Weights of a small GPT-style language model, trained from scratch on English Wikipedia.
Size: 5 heads of 32, MLP 640 quick GELU.
Each number is 128 + 32 x the weight over its row's rms, rounded and kept within 0 to 255. Layers, rows and columns count from 0. Numbers have three digits each. The size before them is the row's rms in percent of the matrix's.

# layer 4 attention output (transposed), 160x160, rms 0.058, rows 121-159, columns 0-79
126:194115134137144103136118086161152136089104099131181108121151112151118133152127140145167140141135100075136087152173079134210157183085172181095117136101180114100168164117115174085090145128091144108170096109097131119136140162138137167105131153
123:081161096031089136195069194074196117127138118115162112086067127118173129148089140154139186130138137153115142197168143117161058146183168138162096102117112110150096145084161118164124105153104145096126091103177085104165121137147075179114136149
109:136134078079208036193096134083142095126095085125148113104135140116157106125091103103160131177141145135146094143193000121155099135184136172162148076150104112151152154100149110131125150091081135115136160127110080153132117121146074106150083119
101:142081144173068156093172139133113146154138145123147155120104065153126181149149187172179162087157108106147134138148150111114126077104106115107137170089135138107126101107126104115201163154209119106139120096166189129161092131116109108110130136
129:165115119112040080194140171082199092118116141162136150118114156108148170142060155127149116113117126081120161112149122079155076172149138082142100129060102117137077123118141136156111151128136113225115112140132140172123123160172148143159133135
111:126071115165112125095111112124106153201130158161111118135142196108141098109120118088098110109145158113124141117113155109119098108152103086111136142140131132112175110194136108129119153137132156166096045148186121175146133121106168104145124099
120:122182092157116102107116109168111126147173118126106090100127125124089140060129103130165160190047135157085085177082066155131224205152109118123133104112105122128191145132109130150081128131113129097101131148142118140153149171131147177125078148
095:143111113188055143122059087179131145140189175137135155115139107182093070140135148142111184135117146171081124100070108144132110111181202095117117167067096107152087162114113141079179122114144132054077173157141050167119147160119162158149104129
089:107108139105136163130180159144111088219091132158089089078113168151168117133129083147121143072115155120125091136217083113167116089085029160118048151167138140153139124136115132175105098104166113125194123186086162143096138140130188158183124132
097:100073111105139180091144110112172111108190046108117116068150094158152167124190154083131167075192132170125176087118124146138166103149097141123140110132152166104104132165147085144116145135071132131127078103145058089126178098164148128187142075
098:117095097137105104165140151168133119172132106167133136133125123121033077194153154155104128125119166123117204085169114160099164137132120118135071147177135136144130096138142051100142087159130126082058192161122121159125149148071066154126111155
101:125160128128129138126055085119136147129099150092112108106127124197056158058158129160090086120157083148110091135107095104213173095152184118159098122149131096165109157112112137114099125119170148105095188103158095185129060103150153116183174132
081:131135162125167111192212136098155080141091138120140090121121127141140134078098110147136124143121141163149105112150134144150169071174036170099134065148168144164121106174104133176171120140138104197187157154152141103121167087099109125106110166
075:088114130126147100149090136170151105208072121150115088123101115113126130167066063149123168151119081151132088100159162142131101132119157091117115167113143116161143105143168178093120139091110097128072176169046142171139115168073152104106168184
077:140111168149093108145097134142097110214069126141108105115102084128093149179051154156108129165141122172102123110140170174085172147176113126149165112116179114181130108192174134116140100140084120184149168116055125122164117168092119124131121194
086:110071151128127156143077142160129102163145073152078130103125086119159166161070086079104165195118088141112130152123148193085144149146234110109119117103105149150100083093142091111096166154085067108153149125066134109121144165143150109097147154
084:158140125161132124113165154132174097085111083116187128133142083091154169118111107123127146182180128181170098071079156144126082181113156123165159152106149152097114093177155137092139114086075078137085099131104108085191113138130076107068176164
084:159107158116102110120144152150191073132064106164159150108136143126151113101097103070135145171105137120141030125133171096147094099129166174130150147146153165133143072157199140125133119111109099135118163156119061073141102119132120096029161121
085:133118142121102078133168177174136181156171196140159165076179151127066091071140145113122116111123125083132121153135137124092165086139097137156111197130113147203087193148122091122150098100095138108138186144160137108100196092130095120120134141
101:176115117150138110136202176126107091096127145149146107109109122121178141089071101087071140159082218152159079113146139101146116098134117200100129136146139143156132111149141047148142069075079100181186121148150138054158177090116109130068160169
097:094102107124167138107108131099121111150155146146097108110130161134228160135146118117142163049147093140089131132130126110154162097176069109118146110151084136132107144096108085154120131129179113098155170157111076138092145144084161149201108133
091:095117120119113146125075129126090152111086147121070115159144171148245153138122112088125077163136082131112136161092139146143095173103189123173127119102112097081115105085154128135077170139133140073115129112097129148183088154102198130125129116
082:121131097138161132118088122124146184153238135073154143123139131117100120117180204154152132045124115158124133128140072080138162068133113099083085127135111117160118187123095102150132108114141135167150155158167121142094169078160132158194117107
098:092075152131160140165077107108134126137168098133109080115161134160151144142121076094108150111143117153130153103063184151119169144215136097120172102123120092085101122088140129155151158177108167125156153113173108138126106092151149138149128104
086:103163117082130131111175120104117098073114116101112138096148092128109170121142145181101133097139154114091191134147081128189145122081095136171126136118133123131125178135110098144114140118170149117158093060130160192148168121141162092213136109
096:170155115123171129143168135062136130085155114111199153147157113075170146091077113117147142169125158152178111107043143130146092118147128137074200124129100135108086134133131106150158114085102115221154104109174143082092185114122082139078134099
093:138131118151123105112088125163158201144218129116151167128158153106050086125150164139139140140099142166128156136111155134111152073119150125135081185189139135136119108080156081128134081122098112146102164160160124101083133096134106173136148121
077:168103128145133122129126095138117160157078103115171135122039141162146150177086092106106141142143129186162099097141143138125116127081116185141122159132180125130162081185189163117123088087048126171137116162093133086151060134130112146085120175
093:108145101083190098145160105106123141090166143141164124152140130095146106106105153107100093125124122141202130116065129168110145099141162119073173122089114089119151126083133064114153102136113127150100191118211178098100139074116045140094111107
090:137147113135111105118184151122071090074093149201135141164094129122137112165106151129118117158081204078149120148142092114119041170074157103142150166120142066105161114144132111118081073115112149166094048128115171095160108179109110119108128141
088:139132134131124168112113106120087096135042081137101112157100124190094165206059078138126125135148111097083135146161138167129139164118163148146149097148090130093143080079130186152132181180099178072168146117108115166143068146127155131100150121
082:115113121116093217151089138130159147053213143083123057124154119143124136130166157136134101060098111127122162135108075129142131088130142097134076101116098104121131131164092096150157150145162191176124067095171142202164200088168176188190111100
084:164150114120146164154153104096105136149133108086158110128112104136079142098078157163099100158147118225119151135097151112121157096139148115139186138137154101141126152136176102143091119099142059190158205059166123145114126114092131117136164133
085:118095111094129126139111143122103111083167161130123078123134119128133134111151172124138132058071128125167120138128071096147142103170106119109116093133069139164107152140045101123145100156169200144140108081171136147136197085147155137192105096
076:173102170200151137129100150147141166117163113120129143094188112126104109139158060112101143165140115121104124126086214169121148148111157173108127165086160139131056144134093139148180156105089118100091096151145112110139132184133111119098126120
083:127156136073112152123164137110142099112127100100109107139121070078094146136115147189117125101163137154125171086186093162081167119123072096146135106105132123162141125216122124112133109109175128147161113109122168143136181116124099098193104123
096:132131142145157126127124161125121103157110121159100103144067156131181138133130119086106137119089130119136067147197099095150135071056101205086039122175172127198140128130123116191106111162156089128165095189099137092118092095128146155137137169
090:123112137072094135199209162135136076119173112126130111130125106119123124112117200133096107126135121101119174141104077177103161126121166101104081114102083154149171122124116033102141138140175100151141117083103173164110171129147054179117131155
096:164168121183127130141094082101125121087090111105124070120118088150080168136094112142128073182164135187164128101092179126163118131168129098128185138107159096148097147186116218154158139149115201201136084062166130118196118113143165108135141127
# layer 4 attention value, 160x160, rms 0.0552, rows 122-159, columns 0-79
136:132095118109125138133110153038111157131170154055119165201116145069109151136118208080155086099061116172164170086062148133144127132149125111115111094128116153109107135145184133096092121155119172131188121156105088160125176166136141145118143112
117:104090129125148156185132159131186040159115128153127157139086090083126098141053162118084122129153124154171119148105131140159089114153145127165114132142124127122127154102145102179103121121133160089155202111118168224159130161178134144148168099
108:164098166134104099115119145171123153143118128133078146181131066120143122098172143156168151160111113137137059093136077085152174163129105150138170100161097115093099106113123108080170185157133117131108131089130084127141154083114120127095114101
143:168092105162091066193153188053131128080176131160119126148118164047145135167080151092171178130123133116078156144119119096198136132138126110113162106118130111072057127126107122138118104122180155174101125197126080156104143092086148109153221137
110:100152122119083147171070080143091108134189124172118065116171184123167078109170099119109140135154144123125074210121126162122133146127125143102140118139137103124197162185070108126185093149125121106131088103169177094097089095127132122159115132
130:132121172137118132111120128175129116122111167119173160122119117177144136117109121125190100164090139150106148201103148167058072131063111081160124186077094145141156132058099127137117169092115105135140102154178173123058152143082137188144123164
093:116156130077183109126126101096118173081164137132133103098191121153000143088156138085117140130144088119139143198133154138050155125080146137116161064131163089129071155177134146093142144098096109120085141145076182128111110122127129102140154114
086:110147153112125144104132125067167140180127121145212134095094220084201131093110136151148117108098116123112110081139108132156154135103142091123117218116068155152109131138084089155140159137134121140109196173118105122117139196178144164084082133
095:151140086166127128123061203128166135137155142177098138080157129087160093132133141126143132108157136114169169235081139124116112131125152133123163128115136152076119110169118109117140158110121160152146123155134116132138201119173116158147115067
100:157204099140129162120138123107126127112176101063187156123145135119131141092151154081102120113165146185143115106100117129097137123053155108112111119120114110176123152131130100163144133112113129140127134084113157153061110149191130168115128015
101:127085088128111085136062098142122154172130138107123165090099160192042141085147064122151152138107134089164164117187188142111143127080116149160113114094122103092128137082075218147126104173115066148098149196112119125168165111098140121124189125
082:121115173136148147068173127090130132151126135153123130127128150077188136151111106152155172066121130065139086139151136072106108141140173116157152167132126149143185128139083112160082105119124099147158132205118120063088125104137143126111175202
073:116097122071094150140142101116108143100129163113121150137118142135153146000130111143112087131107137119139091133141114120108129132121150085080212137133121125152085142099096182189114096150092065132135182125103172180134087129120128146119082128
076:133111106156085143113161132073127115118140148146164154170137184157136116046136143123133159114151145099096079201115132105097158112093193151116162126130140141096125128143062121138065133159123125119126179091128117102073145156092151124139108137
088:085087066112130121135128133136097175146153198141103112166132183158138135054119132102120057110158084133128123178127155155037089126149114086065154108129139100156150138108154106182133134118129130132137127131124103149172133164140152117166018111
079:178126106102079130174164169075116131101157119116132062165155135112097080154116162111130127124161138153129097232064086072129120125141156142115240137105209087126135140151151124151127108209112141148209116106093156147098131108070126149162067105
076:158095109071116187129181134120129119145133163102110072099151158124153130107086131103105118089149139065136093187111197104094108162162164075096150149158164144120126138124084170120095116135027088168239089127126182135146108085115134181175102172
082:157148129124112168124146140136153144139122120146114105077106119154065166136087137108098198128185148144132142106128137110115172141157145092118061103173138136002100138189151114103113108092087089110078181134129105081100136200137153100121151160
094:135140190133100169107162178124118092150120143106179102103141127104170104147103170147109133112188092125075055163138113141081073139172147111150137102148163096162170129180145124038121085142074153132219090173113133088101152157142149134144079158
091:133112096110140052118087126126149124176142151162089178103143141162134128120114138156129127090085128077130089189203092170146155115111108101141152169137142233215106126138161137082135128122150149128103179150112070120069168140156121109109142117
088:085128132084155085125120106110122163099152136116147174185086127181073123137114076103118143131125105098084133145133089153170100115187033103064152134135189146126109135089148149135098121190137169132147108155131079162111116071096133150193145093
077:117142132138114155103065129184126118178109123157093177031131091113089140159133112175127193185143193139142130091111135137143162108139089152152052120130137129108101119184166137093197128068161091131058150121132135112137182104141103090106154153
091:102087115168189105057087139120150192147098198169076201168119124166135125103129128131166117150160092071129150164220122156090124111128108144126144154097123177107135116123173161111102188142119138137130083116147100104092159101103099110114162118
081:172161116184115149128100116143113125130142151118154164144117117114104073201158106163159154131099139127187152085062087138182136123098120137149156137140101120082092107167132135115096105139156175123078090127107056125182182169148115138069134116
094:164108160142139139096183179169098134101134170169090129161132079140146115215160148125128126132164099179088102185129110083131098120235117135174135131118169075140161123124135108085112168135125126107176073113144138085083131130094117100089107160
096:129147103156114199176110121187140128138161102133185137034162151160101140091131145075090130151158154148102123106133111097109146125164137122106040026139117084138141139142112112088197127130113093118158128090132184137101136186165121143114125071
072:118113156133090181171184187124108065114130098148197115147162126080159106088101161129099148153185173191037023160120156103119129143125175141086165106139137066128105149135111116095140128184137090132207152162104143138073129105104141156165074111
089:135092176120134131089097142177103094076106152089122183121135044132133131145130146136126143179132113141110152095158141088143092134176123125143096074144143147199156103124136183160132165099098106170167064077134164098105112107129108119096152143
086:149156187068100149132140128128080065094123112065207113169096102096147129125131159113108107155115091177158120136049133119161120140096111140167137112152100123188121108099102137080150179161132159121202099068098191117127070166136154140162084105
084:125099094163141091145106099154098140135111149097038162173107188109184140100140131106161062110114103096082122121189169148147075134126115134111106136101076110128149140043110134103148125170179120159160117153136104155165120106105111139146097143
081:115192130147133148101073127144135141158122093140130141078123088098139084212142140147153089158150114168162222105140128164161180117130112191134080127114087116067113111116113105063165124136154150104102095142155156147134145139161120097080145098
089:141112103183128096095118149132116133106119148121125229090148128173097100151163131138158171105121109120118099109154144079179097157163168198126164080141158140095099129152123189098165138185106105145135063144118097114109216100105118160118189172
078:106180156172143101097102138157151111150106140076079137060102074110151137187131127199138145149112135127130155116198131175156172124120095153205098157118115116146164097172140111071134121051176117094031092136158126108154142136174132067113147149
074:115053137091176139099140139108133203132141126188114139145131224135090130124120130058110109127194052199084150174101093123091139140161167077147141126104128068087093154129133107145071133182105145139137095115156162135026161152063117127122138110
082:146123107181090122117105109099118102094143114131153115120115127129109105166137147162158089123072155154181193126061076132126168108101172185120118161091129151096127122111129066142105157151161152144054119084111117145150168182167130149075136103
095:151112135103163145124131103141112092203111095117144116093125194067237140075092126125092106116130133119094072103140176132154104138122135066080129136116074133175157127114085142109152111134110119133201189148162164118095110179150145139091109153
087:134216125154151165096143126105112147138168125100187157122162099146153104160150175122104128125186137137180211044088141129133114119117131169124130098136101118134146136165129110165150157106132214130139080152139106099151115159164121139113086100
093:164103148184116119122114160123118134085101121156056123169117133112152087171156096168177197143085117134123114188159142101140149140105177190176147092097126091060144149091080131131108165162131101112109090112153178131111168082064126071125159180
# layer 4 attention query, 160x160, rms 0.0563, rows 128-159, columns 0-79
088:183119166104101088122092170135118148131129161112134158102094096096175114146120063139138110127132109123123183089115115061107151130101176154114166157107157110120168129120131089107136146075162102133141057172167117141094154120130108139179108102
096:131091155113092152083156154172108159096164191108133125152071168139114130050098113137083170141096153143103163163142112179078073105161065149129085093132120080131180114121059127110167117162106134146082108109167142147105131105161117159114139076
106:198152105176147168210102161119076095210086133155081095112134163103120116080197086142199115098111122131167121119076110102171161144127128118112090122063111168149092164112156175156103119132178138174173121138156163139163127179076132133159154118
099:065128106100128148101152051120111155088179086121133075149096148126162165115148185100110138146158120192142137159148114127130160095106151120123128094179128055117155133135117115144106125094102151102151077117155125147153044129127153107168133180
089:124133128126088108171137153107176133142124126153117134108166094118095179177160207143148052120227075171134123216160118126144164169116172124052126149134116098124148124075146085077132128155140132159164133121148115119152119113121084105102091127
087:106104143150115126140109111190104177104173194129138171144088215125140106116120136110139175113070125112108189096110059122105117146157109125162134139122138111076162136177140165111161139141111104092062094117164120104131148113060155136081108106
058:135142216150090106061115121164123141092077158121143159175130110138119064105087118132078161132156172150118160106128098161089132115160099140156129100127116141140160097085089130119146142129126154150117133168170080124102136101135169203100064092
088:107141083086177154181130150107224137070158093104139155076165138127127177097183084141139138085110111088157108177082139099125146096103127146119129081105176146172133098177113094132096124171126147136162122107112136140110102091155088089119131103
088:147162129091110136133109100123113152109173133147140109167125135093083142107167140147133109182118152160149136167108145215096158098019075080146172150121101115143102157148105111119137103130090091070149082053121113100144032190165139150135111150
088:131087052090169117107166155087120135150100108133130113079089165109089153120072130190124107129070127149140098114113115081149107116122142090138087156106097106114060116161183079207183110115166163139085142126120138171143160122136144113149169101
097:160136179178117115162082156171190169087097138097153123125128153120108096127135124096132143138079154078162137157102107142131131144122107117147136120093137155126174120123125146069061172144153143111127135131129071096123154148086100135055106118
088:178100140170070132160110141203117041104101157203147115175093131068113140143086124110139110169133110073129096118083126117098204171175209156149168114119141124179125105158116143109138212150164085142147152159133140126126132108095137163109104154
096:122128106086157162145101049084152167078161126077094095095097148111107139095152149123115112135068111182162163121121094108152154069121114124122143126128129082052148118110127131174151113108111134144120107103197133174177138121159181134130121137
083:093155119139086174130094133165135148188127147084124136141106100157134151080148134128152124179146131121156167202170139181079152174121145129134093127063090139162135155083117076083183120150080037096125113116133127143104126160147066172068077131
092:127213125159146161164111159190180159071148129142099149107126163255114133093138117152157134159047093120149095200111137149123166113076167096098107141101129196122133133109130110116119132188131148164096094062143110180111114126151112083103124101
082:133099133092108142145133107110144140087172141074078106156154164135230148138116122120124144073147099126143178147137131145146131122115112092134132111150164100128171135128136103132129104104083169079105085101140103139139121071143147133187179110
092:089131098097154112121101166115135125110171085124155117108142198145103181105156162085097135139134082139161071083110112106118125131116172117114127115116150133167157105170109054144134139114077219111105119113111173159112091162141096066163116148
089:107117183124140154143104141159131143141093142134112219136148049118106144169137090164112095108143108155111119114107199147123109147151086124130102092128088150156072132105116135096119155111073083106119152138119079119099163110156103143153182102
087:130138102115155164077170166108092152083164074098086150154152150095097123127132156118161176155154136120110116155219156140115057086066089118117117124134153101114104122123098107203066108115157205164104162112115137148151107130134134092119171042
093:143185125145095121102167138161108119151105121073127128158124063209100137125148129153089134177219114159091112088200162132125090161116195131110108108151146131169104112095145121057124149136101102111162160160097136118119069128143118058110116144
082:141121128146129108109080091072161127075139086060128144112063100108115170085170117110177152142139081142141105129138087072196157116125197157142124123098173137102125120133104125169060184124113181118114088146104116204122071130163143116149132136
086:119104114152120183134127057107136139096156161112099055128093157116136143097136152115139150142141127148138155143154065108156144086170133173142143100155134105046133112111103104126124155131150191125113102085187138128159171088096184143130182109
092:141166139139096114137113141119134116173090132123145103113128166185129167131119141128147137163066130117150106090081121153127168146125165149117126124153135146164157097098138086112186138156073125108122152061112203124212111158160126136128157170
081:115125111153202157118104104118139147090237135115158153145133194133156136091193164144127116084102091145173132130108130129150166095059092124108159103102119100105152129126124125091090103139132202110143101078154125151132155118159117134075108076
079:061139092110130157146141198132108149126105153177102103080154126155081134062142084136113172141121108141182087180108121125093098105152160128137106066100086151143158122164132113205181137150179130176123118069160131212109161072127124078097116092
090:164122118087152151178155161126140116134131127112130113140167154074010115153058086122121099124112125086142062182073127114113068122149114129094110092123171134151079092126133109157159146170146180149100160117146093159177192141133121138129117085
085:129064162147104101122092129143112118173107198188106066150090131123207116119109087122113170107128095187127098092084086090142115128215158066144141111139108085129137133170138151171116129099170075132096106128173154149112119060125176134140152113
091:117161154135085143148116094093147111136142137158150094098072065118191145127106194101143098131136141129139148136143089090158207139136174143129173134166109069157095158138158111031062144124100039131131124098145125075119035127123137104123114138
090:112139111106147122118175159124147128167127120169166145141110145123101135154086157134119043052127138120151080182060121074175116126121122149106144163123108129106183109148148191083114135113128183141157157149069096073171137212132100108089132130
093:182189101146148148107144149062164178062130088105068125084111125146049137109153141136132185151120125142181146139134086174139116121039137167093112174106175153103075141099090149171134130081147116099068091091110178123144133130134121159112146086
079:089141110161129157135120177186101086111116116212115157151158111128127077118114101128091164110163134129138070147122135104146078164181134125121112108114046165110151135178113153131167121112160146145143133163105088163103213148102106107102088090
092:123150147183107151106090131185087155111140169139166177113085174103149130107109175116162131146043130135129158132123106164137164153125135061122097147107092150179108136116145164107124132120187088137031117101162129150065142152140111148103094042
# layer 4 attention key, 160x160, rms 0.054, rows 128-159, columns 0-79
081:127149112189125201145138123110126077103155141136136138127107114129077089207048112146133117084166176109112150127067174116134112121085125072103087117153147163116115147157048114136120077167122177132151142174056098169083163188131096118129131093
099:147120143143111173190164154114124091140133144112114119137152139097113073136112104127132116115144162141110109099115141159095134127103178109109159080129148162157091129138050088203092168202165166156159166164066112137118174160125136147117120025
065:128154135156177114153147124100120130098116111128111125148118176156070152155168130151100160107124117106187137119114144083110123142084133198145116125141127147125051225207168107160125138091106123056145114151140107117134104078145082119144163196
090:143114081140118169137069160106138133116159118161131037136136097076179131085118148148123102106099100131097132192123102114120156145166171112190165141121003108147198118151142138148136125095088147149138135159153131080129094143116097122088127127
074:165142095130070131134104102144114175126162105120105131158117166150134123119100118118092136110107129102154145119030131193178129109149134074139083135119133144093163134138071108186144082136082139112130168111101107179130088163162113214132141141
080:175126119099086205137144125096140128162144080121160063115176094092173130098111114083164081092131174157106142133103105134131141158126138111093135086131145109202152092062073101206107157191132159174134222110136147148122095167168170147157088062
124:147140142083098181141142133101139105163155132097130132114196123103105090137084113134130098135132178137088114158139161164135105110109113128066169120136149121115137070062049086206122111199179166150120179113139096143106163151171213198132073075
093:112133127163172101139109165116135115087134108153133158140095100122121132154168116083132113083139094088178143127122145080147108196133188152139124115115089145130087182120158147158134166137161188105143069097112108162104144124086067071150159110
089:155158050178188148147115152073165161092162171134093117110117117100098159095117183177157120113122124120145180153119125122127172161164091160133177101084135132095106194161116120109138182100098089125114114085170119098140129092160085139119121152
091:131089075195140113134119096085120088131133165105142135124110158125120134144144090084082111146096178087143130108172130152096122087153169223123149107159081105115132106129166107184130173155106212129115150162145088129141181147151130103116144082
097:119121155098096185139121141177134145156093072125158124114116107119155078136117134104166141154139079122103070160127078118172085090185059058040112121129150192096097096112141151076144111144200159140119088080137125165145118153109203170139114112
090:161099159172088158098108136131093117095100132125184159121115164178114086050130143106164143156092150132105090077114093136153093087142107072133120132129161107101110105149134090141157120156141101146102120114141156149115132159052151144143101167
099:161138091118145201131105129115169140139120071175117017111137136088172138082100141106111154165056085128112124126132126117103138105140165118143118089118043096143171089093126141156189127118086181170152114120165167106163141147125151103102154099
086:116142147175114124164179141138105146118124111106130187138124152159099088120131179192124101113176141106187091115092092130146153152092069168152138101100154142124097237148096152135138155169114071134095163132121091189109157107155110211104116166
092:124124085172180106127084127184136156118127068086089133104106136155128164079168121046152129119158058096160096155157082084119095119169161119114090097120136181128106169081098184161125166140155175166121127084140100216106170128093110084154151075
080:115136107132104211176114118130162146119161134125104118114149151159145132030113131087136076108115152133103157102150111111125142160115196134139139090156114131152163120082155172126155121146093137159153118160121139133067101177135130111120095076
094:126105157180164134177129143114098148117182176149111126153123094135117109133174108098099121094076112100161146152143136104165118166171191160177152100093091128182144136110138178141114168138155162099126098154101079182124150137113080088104126117
089:115149119112178043121137085199159119121154152038104192145107123154091158165165162157109093132163105152166135112119202129149122130104068147101125122144145149101069137143105087120140200139143067075146121101111076147105098065163103133176103176
087:115158110145115097155112128115170089143151112151078103116145045127077138163098127096183151149119117155129148147115076135118152137137195127142116172108093143171150080091164096111130118096128172160158089125128096155163132150110129053147117010
092:122174146087119049125163187223158122134130102122091169132115091134108137162135139160129138138201148193143073111093126162124148134137114105151086113162154133142168134163134121080145110120164052092100159099103142144137104063156092129154169168
080:161118144145118148095123159112180150089126073138198084087132077070158129147145152092148134108107118109112144123102096115162165129141175149198113102087078083186118122134101121124079132144083206161160070105139169069149153141133111108089164063
087:156118127146121208117103135118176125163066066167147053098116133091164121037145130100158126128078089154123124108127100106084138113129164124125109111113039124157174053100138131171161122117093186202168102140142216129140120189095144117119126079
094:147114107126140108165130150122090133145138207121156144088111188162128107055129145149107161130113122127111122155136108090141113125117176131129096120084114136126125175136087170174125132144140085149132219168097106170113166128084086106178119166
082:102142111128144153156101090103166145145129059141125069154119103117192165075153152069145102097065056100187136148142120088143124121141144172124139133101094113146143073028101165166145183149185218151141115134172098142122110132105146146124081112
083:077109126224141133175116120139116092074182146105112166144103157177126104124139142078070168141158080107155137141103104096106090122142238142143154100125112134113127126127121117157151197152148162134141123136167127214135172129092119108116126066
091:120121120151154147117141107142131081156138138107127148145132142128104094145172136080145170175127139150095134088150145103123043101126172163044147115156110108089126121119161111170159142121156195145128113149115101159127191109100146071200117067
080:138097132126076217111115128113135115042161145099182133162098157144152113101106139129063106124148128099141124137079144146110125195134189137130158116107193122167129136109079077109116099181089128100131132100124163114129088185103071117071090162
092:143160085133129122102130163066158152097112095106202068103093132138097180108156131168125075137167169113117085127125060091141134135158073121152112104128124075113130153163153143103128083100091079166105114086094197097097084126121065160116147188
091:085086117080173127081110104068143160154158129108168079099105183149199166180178150065107122110128060140113116122195115112116097134161110078092097171164147114128168177127162095066095112108138194138138085132100122146120171130126172090150110147
095:100140135157108147163151108078137169108095116089152118104172099137072112134155094104165141133050144163128134134130130171074210130123112147081083106113048101134124142153200148165084140117121146163117081117124099127151149205163141144111159051
078:075117164132119100125175090143104124112143146113088133189153150170115149155158149115101134121121080125154083086132124147102073150182128121117140132123168163151117132112134095116115196116161125121116129118127113145148162089125178107132109138
094:134128109179083114105119121142103199133113148115160125125092182209110117105132124124130091114108125111147093166141081132151140142123065131101071110085139156162086170090108134092087136168102126155069103114152140150151116152123136227098111113
# layer 4 MLP up, 640x160, rms 0.0731, rows 0-15, columns 0-79
080:086136118115094114118134118187151107125078145117154124200199091151140140129105126120083155173153142122035109136140168213096116101063094155160162151136108137156197111104146100167140144094148149090074128163192129084137123089120140145146149107
098:122163187153089170127157102132058177112135186095169185131114055159145162178139119102110115167140184145076141111113145149154154111117101134162125145191102081096129138100157146088132131099086107101144122119144106117100169126101133209168056150
097:121115173095147157096079119149163175098145153067164101129045103146125151172145111082075122139095151119112156130156196132114049059140117151100161116159141084139183120092092103165171125158125209111107133176147125105132131144142153137217120098
106:059179180163153138113121126208118179054162115113081139145125134105087093114136141102123151140122153113146127146104094181142085108121101158136078120131142130154170113078091125106112167089121146085082128178077176165114171136154141134145128150
109:092165184136007044154137100158083081132119162113105149136168119141110144156139103111104166124128154090165189120146142191150163114156033125129093121096100122133152099128114128182163157079082102130107083102158134139146117190108137121169096168
102:136092144149111113188125103149111089069102173101151219135164160104114132119104206154141156153097093108151136106172143168096094109140096131109148100145151035111121132123118108137089132136099114148094136176109097088153158138111137184161106114
102:126135131031088132146092134170132203190096126064095092166188100105096158151139090107112096157120138115115157103110110096112098086099063156119110126154149105146109095149090091143154143192083129105119081125138075102141163081144123106165104127
103:129133124154080029126091059125081079133053157131121207160183171150128107130119111096113119099103130155142144094117077133107138154164156165149161171140169115096163125159093136154095130118098111163172140103137112129170145127123161182115134145
112:110183118107118181116069109166096143124125135092112144147042143157138117152137171087098088165123123159155169133118158125122108139131103135115134150131163100182134126132104126131126102122074132138115095126082077113081119088135126099114124181
104:051139165107118091138127136140156130111190136126151183134104154098080118119082158096084120155114205128084113116095090123198125105100104135146107102141132101101190089116084102138174128117167132122120055150090181204126121122106150139126137133
101:096121168169116126106088090183164098113112163133143193102135164157132115168154124112107160141167223062064088146133090110194105083123072135093175070157143107119149080110180156129171144091148099118089154147094132100130143083125134133130168173
099:114081213124032125141121115124078181109122182134145142140135097193132116150163157165151160131108152146089158135115125227150175145126062143100124120129175111087166120137162136065136164150123084130125079104118081129127096167118124130057131149
103:115142162107086136137126126102083152143152135117148152175127165097104049124069167116112125185113141103113132106137073126121169113132140193124112108137097128170156100145097129138137142150099123109064125148127101112076142151119184101147112133
094:115143080119149111144085124078166157113131137116161107136079145142174159136079143060112124128071168144125117163150112103198198117128128169143143162124097081126157097156091151163116144222136119154108114146202111185150092148119182075115159133
115:144134184081070146082055098118122235110137122128130124140145066118162159165122132125089124150153150127083143184108137136172134130148148171062129076123158120106152115149143185065158108161134119146155097155133095106125129071157134168124154139
106:143182139129146135113084075096110096150140137134097097085112135166157132161130131127163133157164125138118142140224143139086110060147172107122169078203126115198103148157118133168144126129069117135108105098149135116120143117085138211160141126
# layer 4 MLP down (transposed), 640x160, rms 0.0684, rows 0-15, columns 0-79
081:132138113086108170167146153080081122126116070133094127091107147138116097128132144128166050114076141166182161138123128070113139167173181092145072118158148131154099133119113143171077093203110004155142185138146084165083148133103141171118123133
101:182089107086199105104159113156181110108107114132117034139172121085149120108139109137191105097134099142147118114171064119173116121138147138106090128103073136153090140127111089137125108093181163139105141124137093137162125149145121112111167093
106:126148087126056178152210141162062120106131115108102119116161126164094091118118132139162164106131084123143081131101070094150154139162123156143129138123075175142119163115150166134112110135141088161135123048162129183143095090125166114067087116
110:147126141122106143153098102116117100160091140101130142142134061105170146140115070170083134164108138060142143132137155132141139097144081151154183111089114117097135102151115084135108075164103118186128133138105066112131139105068143085082111158
105:209101133130203181070114110138160156099160151169140133121102094078123105121135151151165088119082097106048097082071135094151089124124228097169108116149141118116127107143180080081096176072150170122152157141144094074162150101107128118116170076
101:133095154119142101064117148123138141151165156185135106124119084165137125121159109118110168133128110144067147119100126156209136107154121069145143141124070127105174115132129127102113136081122194180118090069188141178125159148159142109093178132
103:139170145132144125073099143075163125107100083120108137062123154044161146142146127135103169131126152166093128154150139099185133182117136138172169097092141187108133119148158111054109071079186083116140123132136120102044155163133139174115124167
098:097153154111126149196170145114156131120161131123156106164135119131163114162149070132160099113140135143141164148199141128113104138106082159082092153093121118105111196100093179077110144123089126100068129104152116097107141080166113099197081121
097:113140134188072128188121130137121132129107126124147150149130179132128135096117141131086118093142156127146112114086146143077145148070123174127129110117091138163188195127107082114113153127101085118129193137162141096117084096125109127112156150
109:121113137177144117171112141108112160129150116138103104085137099142146152193166080187131130081093091115157129112118132141122137173151120115113130080106147130103158150106165151138148185128066172101125104151168107169151196065177165125135089113
101:141153105084117118153036137075086089142116148121117066187133130145135182196112118115130130128154127171136127132138148127089122137120132133161117193072096122110106157141146112140113102165094093121167107135140180146097112171083146195141092124
096:141121105106157102135091130112126142135179123166106141151097184056099162144097112129143118135163097097101134093108143089105125119143169127171095101144139052116120131139109099125141143123103141132099173148144207089111133141139139102158069134
099:142155184189162128073107110138056115146098160183170121120116163090102115167137118116140101115180133104120151103126089159126136131135125100210106125125081080136121107138167137107144152092124077076110097147119065124084203108148092155089104166
093:112177154140091151098150125158153104105162170115091186060194087131098088101126092210152158128128141131136103122109134140143116102132174087113149082123145156093125128076150169149153111104135150109169106107116128094125132122144090160087102090
109:122148113136135039173178098126112064134159133181199110181116124107159139131176092120118098115176080122146095118149082102137145120100098093185173170105190161133118136082152140107135175157149145133098131128120139161082131167084111175159144164
111:101072126163163132104114105182143138079143102133132107117103121124122137020106123218062143087162115154117120154117131160207158194143162081141159135135070117071171135134126095124134160075146139103156115142105150137135120094151131118138085097